config.yaml
d_model: 96
n_head: 3
n_kv_head: 3
norm_place: "pre"
parallel_block: true
init_std_o: 0.0511
beta1: 0.9
weight_decay: 0.082
warmup_steps: 217
doc_mask: false
Each number is 500 + 40 x the weight over its row's rms, rounded and kept within 0 to 999. Layers, rows and columns count from 0. Numbers have three digits each. The size before them is the row's rms in percent of the matrix's.

# q: layer 6 attention query, 96x96, rms 0.0793, rows 0-31, columns 48-95
# k: layer 6 attention key, 96x96, rms 0.0798, rows 0-31, columns 48-95
# v: layer 6 attention value, 96x96, rms 0.104, rows 0-27, columns 48-95
# o: layer 6 attention output (transposed), 96x96, rms 0.122, rows 0-27, columns 48-95
q0 028:462486513449511534549513495510513510485486517524475498424524545465502473541539480510564480522516459533524500528489493483454494545563507454523513
k0 027:580497444576569462515550534507522509474541426502526460429449523466549468446522491505458574459545468523538453449571481539486507463477540530509461
q1 028:455542434550500593444530506443503515478519489444588462470552491519526543479527529442417491540510535445506499474459456531497366536547512503516490
k1 026:505482441490477480490485485521458505451427541530497501649515456502492480460407442489549498497448514546493517486551505459480514425414455442506515
q2 035:491467544489591378543501578595519539518551491497406513395495508485527477494511501550550459480525488527503430499522554491542558499486499538496516
k2 033:508561455533589545477505539520599449404479497527515534434465482450468461535500461474537542510503478533519523526492444512448473429563562512423440
q3 031:468465547548483485495491520389442498533476542511563459545464503493485512506592547506442463454557526517487442513515428514542508549454507559543533
k3 029:527490518503425497494450477514496503499534476554523442525468501507498439451399445456542473450494472472485541487471524470461522470499472429451537
q4 040:487440564537546479514527517598505532460495484438434474425499515405507467538518515493523473510501384495448449479531534483516507558502503535511588
k4 037:587506490489479438507497491532550447506542487580451470449560545549546483524452432545540547469499569495525472538495504498456516522439561427494433
q5 043:407479481526482515557526577388517516463434532550511526417489472502522513475495519452439403447519547524495476500521484486521499535540557528480517
k5 031:545505490522457466466444480484420488502517539494419450529453537476510508478507537491462487559466535480465461536591499529532504530439462477571494
q6 057:598492545514529448455464468592510494526568476428451512561518548487491428530530472589535608519519454461482488523479568529501559503463469487507482
k6 035:517500477509472478514482510535592426486537491562453492456589553588553457532507468549496599424508476468523471564485533507448439505475546480500472
q7 045:480455539549587492514535528548504566483476452509433469430477535389511471533523469486502453486484449549459429502532567482541547507502511492494562
k7 043:554531488480444434486508513491426466480529488488414501561473566521494440501440510531455500449493549445463500496516507538490568552454486502516468
q8 067:581501547510517448489469469587501445505609462447456512579526535512491469530534487577499561479505451462491494520498570547513552502453471496490450
k8 045:546501476488428455507427537572516474495541475576466468461571571604561457538483452524493564437472435458499493557552516554430437524469571519502452
q9 037:473535573515597520515550452589501551495544434478478525484491501387456451501532485516531495514497532496480452517525610483579586534519474464506571
k9 052:528535495457441499544532555449392514444466483466446516579448527495443467475473517487476472481493560455448492454473551577526568555452471530539511
q10 069:562490529528472432528494502537516434509602471459445507563529521561499458535510484564487565462512424461461518532487507553490506502453491510486395
k10 075:517536443515482494514452517583544469525513501566504481476576568569546575536486452526530563503512438512532510556565510492438433450504593463487458
q11 049:472489560531545442436511438598528561554549499469474463487539464465483482522568535546522496559497545456495484471475518473533549539530455451515568
k11 067:525525501483461440535520514512432490438491439497491503549437549542489441491463518464444488460455563435427534456498503571499597571457539553504455
q12 125:568593462501561597501452451538423474481561466515552517488519558472520494460518512558536490459486557549540473514508530486586476463454456507487522
k12 123:575538494468555515521494561506424492491452498508479517499535545488472435493550449507553453519524509480467494492548629560537456484486508514566468
q13 105:507490536552505514535473459468509545565559524504460433481500495504418501533469507477445444480497483415557503495412433447500438502587492465489451
k13 113:561520458470479552585460504457454516559504520528487524508493510490456560493498464541585528512540500522538421486462560424487463469484479468507489
q14 150:524593539502539482512470581495549513486455549511533495481572500454568468464534530454523466488448466480513495479484545474465578495489461488526512
k14 132:513506409513493475491479473476452503504435543460464499429527508432512538531414440439540542505494527522519528484505512490522503537499479489572501
q15 147:493442546474498462526523570413491518461536587435580611462570467499532492465522432536514488476514481537459502528563493505489473523491535554560494
k15 151:493525484514513492503504493398504516434529521495492515462483431498472401485493490539506456461487515484530497512552391510504536546501418561506484
q16 153:459502443522465536493489461533581528478549507521505444500487475464526507437499470463495419480496544488506539527530510524513422501469475508544517
k16 150:465497482496490497499528467430534490508500550506530498559532494515498474445460431406579521514549495478455505502430633413544504488495455498533447
q17 165:493548503446459445491506425507457557451564468466522471470604465568493566568465506538502460435431493429503552513578486511504539497488520534553533
k17 151:493518566495513554530500462528462534467508527479469516521512452585481463489439513555507462477485493526500504513496507391484496497489487436536540
q18 156:469490451500548457545459452514485496475510550526483455471457499541567460469474539482515477458475542554382469507458551482449439532447484526520501
k18 154:465535492522554450522472493514462494556501554509499500533561579494522421535481564445487530436533543546531498526451465472496476512527525571522532
q19 144:535548538511546453459485477370453441442534475485483540465473430515531474484481453533525489504492448575528506433459551514497521498564527501450448
k19 138:538500497428574450455479543452484502551501509542488493522485476523464486554541468557495466460416506533460492508531506471511500518511550466416546
q20 148:555382488504468480503486430480523494474491512487535486513518515507472505446520473541499561497413498511531511446529556484512460499465434461512508
k20 142:558517523458420466468493425522482556545483518479517533473519453474551520491498452427552525488520512510492486492584527508497495549510493470505581
q21 148:493449464523474517422524450507476424453477450413454494547462553532575540513448524496484484552473536496550464521516520467436430478545467535513558
k21 146:443565447537538509511507571525551464504506457508543469536487514547536544532461456508531525474555485469516471456507474501529525424497450535528528
q22 154:513564458443464492515437555447476469544462489431490458483498510538502517464512494471542470490442500488454627537473516569490518475443461514431453
k22 142:488494503459474532558458472479475522549443497399473541516475522531455548561494510522544510488406448482485499521541521498494502584481565587523469
q23 143:550529537461451526440434516508537516478485460572511539450558490536520550483486466493574539515529526516456433504545480507449428486494493520394516
k23 143:537549480566482514514490480478544515486512478528500511460549414505483472503530485461503522462496445532460490527527464517478493489491608533505447
q24 155:516490506470451487514483484511436472472521536531499463493434529486552487594483491409540499488512459526468529558566523535573470470503435553517512
k24 146:519463528550515472497477498533479451556519537460509518540448590517531434516537466463485501477468484542553475551529449478527537421503488524565526
q25 143:512472519482482475478559495460498472502563544518497455463439505545540558533532432528534476489438551458544523496504491516487477480486435455569507
k25 144:407515536512587438496488486487554488533464541507504511579444458543528475584500419471492496549421494534465485461484496508489471493472441440528515
q26 154:508523491571516563469484569486470541504441556551454398499478452549488486530422471488559492579545470469472522538549447498512515522429522441546502
k26 135:487533562548485494418504546519522582469508459525568457526424514534425461519419567451520557526467497527580505574463522417473548530488571502552488
q27 152:479484502462565503506557498472534498473469508587563477491446508566470492536521525516517523473523465475566458480491494545567476503494466427503503
k27 144:450537464500549438436558446497429514408520535469616478518520454532458545520521498409533474469512504522468540532486515576465527489516499486509446
q28 149:435483552425516442480473522498440612499546520474522474485500525469417506463502537526498527513525547539444509525520536500539408543483544431425564
k28 141:478603489446471538508470454509479487530543507502484496543489437468577510471543520528529492451569515621539521504540524528503489499522498500499478
q29 159:552445505459548475461436466490479604560457455499447602458540553557500529470509490455513514486454499458504541505484444540451529533485455510546507
k29 154:525507486478518531498533434479397496546515469462439514444519515538431493471511516508417456582485488528547577531487517545504455521565468498560541
q30 139:543500521491559537404547490470507474446436502540503456512490463439483464512549563485566553441414575508478555446507481471552548483437489561480507
k30 128:561467479514513523399563591463518470569420531503473488511427427430519545501527493506560489476551494512506545454508452526541498511478484534517479
q31 155:519525505456483428443493528549510517495474590474527456539512510517492562396486502508566496449568498462566473537441465508493455459474483462446465
k31 135:547542469551596435518543444538465472508493610448550504540474468526410521485482551544474480553480447536517547442500533456488512495510487486453424
v0 130:481430467534484495529528512444446535526528444518520459533450513502519512504509443551465534594496515564538540502525493473498551564510528520541437
o0 142:510571467472504496486490560473453470553589496516455537497537574498493472515493475463509487483517483498494529451504563420538502459433457498505508
v1 136:571507502527548586482445512500487489463557475392521406501518497499585516547514542483470431415502479500508500459457553515500450475560500513564516
o1 148:461447478545460444498467532467464535524459530580464477523453531529516470443504391440516569495488505488480529461490460476472466560504521520539591
v2 148:514475486506487574484555463516544569486565470482545459506528520497439504537509474482494554399514519459477460500470494514513503491468465432496502
o2 153:501495469478472406495487468449484492535512426529499538560486451479548457497456568573506378556466553536478494524533432511469523498527475478581533
v3 138:468541490453448511486627461487497475482472533553451511568540473488498495614470484453455482523496503516455373530485462536546539536628482548464515
o3 147:507494489554548469476502415463485544458439496506527486492478475537575480485483537535555549510504548480522536567575473485529550501514519450476552
v4 142:505402501493526533523500475437480493476502531524519430477518433499513516530557488507505487533523514454557484537484494511444522506428458563577449
o4 157:519540449531441514490430510490515445489458567479447471502503543504484495509431538465453458513505549488518566510502560447470552495574548519526444
v5 153:452496477583506534517400544580455553540526521507422501550475516501465485484481517457567431504497510511468478485461491549474520544540451524494512
o5 162:451504486457556544482548520430519490513406527469588490513552451474519455517504509547431507514497505515544465494481441493502513487488535483496507
v6 155:519547503500502523492477473517544395494506476504458474562493540496496521530529507463536443575541499516496472518568500446470505487463518486518533
o6 153:485474486509528424531483512482526541460508500403447507443564521432432481467500534475527499454510464494503529441445571547514569513529514457534524
v7 143:489509479517535481488546543501471473510466421455505371517582480500441455512486470494506492495520511442500583487596522453508505493585537538456568
o7 149:524461478492470573527528383450537537494459483451529529471432529493549479509479496507498445463522481547581446532447466521545487439507536512503483
v8 147:506479523515483533497465515524486591465521594520509552472484503484478524572514525513543495491445503507520577459520533504490475511520475494533518
o8 152:533490502528534416470495500461461440498499522484526543504493500532483463454481462487509528505469526488532470567488526512523480527474469562527382
v9 130:449476509481554548508528485496492513513501535513439402555527475509437490490498504470532572464475500499466521476475428532592496497504441452512542
o9 129:496571561443482554486445450494498534531463572494527488578447528554536504472543495436531430457435493498564461450558535490515463535505535474535518
v10 138:500510502491471515520496502437389528489532582495531444514465507490529484529492491553455512495541479491553452535498476526522514434467595420489502
o10 128:509523534563552497581515514511471462520477465526422506502510466450473502514457470516540543506406532505551499459402530420449497536520562499537522
v11 140:495490470492510549515609523540511545496560532415450584521558492500582499518538501457529428470482508445520485464502503426491529451451586560477554
o11 153:453481499485433482499488485479512521533447448546470521459479534515471454505433487545558479559540508528500567528446488532487432465475448495546446
v12 138:521467507485464498483598443512457461475490490514474476457450545497441499461481574577492488482486509459564490519468505471507436507475536564474557
o12 146:505448551490577505495473514488521468456498508570488501502512502484491371578537460541512454430484477507504473489511539474426582494519501461536461
v13 150:504448505509501536491566545446510465497428536443559545563561514498543481443490476509500535498461502536559373508498501535499455417433487446514562
o13 149:533518456544490487476472499493550536529436494509489543506538422615457542518448536520457506520454430512445502473480503502463412519563543496503487
v14 141:508519534451514449454445537509514494496512456605545554497478538502478526503487517536511409506436507521511437484421509513539480515565503549505459
o14 140:509495539530487440502521449549506521478476461501503586551489481482466499503478522518484509493509470438483514530484478408457550537454538555525493
v15 143:487485529494423588473546490485447401494446521545422480546510530514528500516503507513565471474416499538499463531504562516534500415491484493474371
o15 148:555482530474562462537472475541492496491532488470516516458520461414505523516414497425481520510551501480466600477566438441540514512621436517468516
v16 151:495533499551407475542533504549544502497486507517523562496471457511440488496541459498478448537492486575495464497551522526459496492574479567614544
o16 140:476462500488471476479566507474490480583492563476522509494506493619520508512500546456490568489503512494481519513437410456532563493466459459459534
v17 136:461470463489522499478476497516556374532538527458552495544575520508481513422494491544509529447498510512510444479531489486492506593602535444526493
o17 139:502495445451553515486455535516501549529454476482430519547550404452433516491503484524513515479537495400581519445526505504539475496485480459539486
v18 135:500503472550537503515509464477540468465535517513460457476424526484559503452442540464512431505443506536460540513501502545494485402531587514599528
o18 151:444481465542441551498491552448424451489495444545539472536575509508465501508569475459547525559556511508508463527490484474460471520575386453502529
v19 139:477567502442459517520505509545527446494569587517474505507416516497437509422505473500449540485555494449493541521513477546554540480405548443544551
o19 145:499467485476517602475527505533510455500493486501546465482561468525525483600534548444526473525473469481450465505430500475459517570544544440500514
v20 142:509518466490476525544524494512505489512424506521515444504491530507494494476464522534540529454500491523481496491494490458525461508446513511472522
o20 142:505472489562499498501474458496482479484505419425511584514514423547531480511566429490446450471554502478520530547466598537530486421499530490465535
v21 140:475445498482466498539477532494462429512512511493493528556447505504547467600483529514505565499586491453512536496494457557496413543563511451525506
o21 142:482463570489547501515495548544448573524439514549517515462517492451533534435505452501479464479479532476539552462573527467431615478411511467457496
v22 130:499497434522481526457528423480493551544534412496507563521478508484455527575488459537425517531515505571476518529511491492535519525443545476474440
o22 149:524474493471444557482553548470565504533491454472489552488510513521544448491453477510505539442446487518562445518588539487447476529510440545513460
v23 151:511501502495491567464453502515456431453637477611557586532539510491502493527519475504522422517454482484485597492513522476553508464431513470505558
o23 155:448444511496470463487513438499497479470475527509477508472493423499506472518465489466530529472486509537585545556470525511505567586465449475549467
v24 140:544525535523568580517467478494527487465499520565528513486464481505562520514482550513433597533487492456467529492562522474506548521477424539489527
o24 149:530534504545506551520482524434465464445474527489493454469506502432445452439535524492437434452541477479479508561495477496452492578544527478474472
v25 129:512529463461519566517508523536575483544493498431487475599480454491423491575495507477481411480510521492570508508464458514479494458515493513496535
o25 132:479493533542555471530534509469555509507466502527550494503490570454467537457477506507459489488498529556505503415561573537480448523503593470491455
v26 140:494451473522528477502519422490566500519578427587434503557541502491451523474462496521562482494507475521561555450502455531494507473490479537537525
o26 163:426514496490440575522460540544504541472491565442499495482491488528514467467448541448418448493513484493494482534532506505498514514509495523512548
v27 129:540512541545547520458527493476457541470464477448520501596510492507486483436546468519470549572486500497498500453484480449464508456500540517552512
o27 139:545520451522451497561488508502471532465538536459525488463535506484524410556483487572507486452453493533500545429475466483573422535455467500425521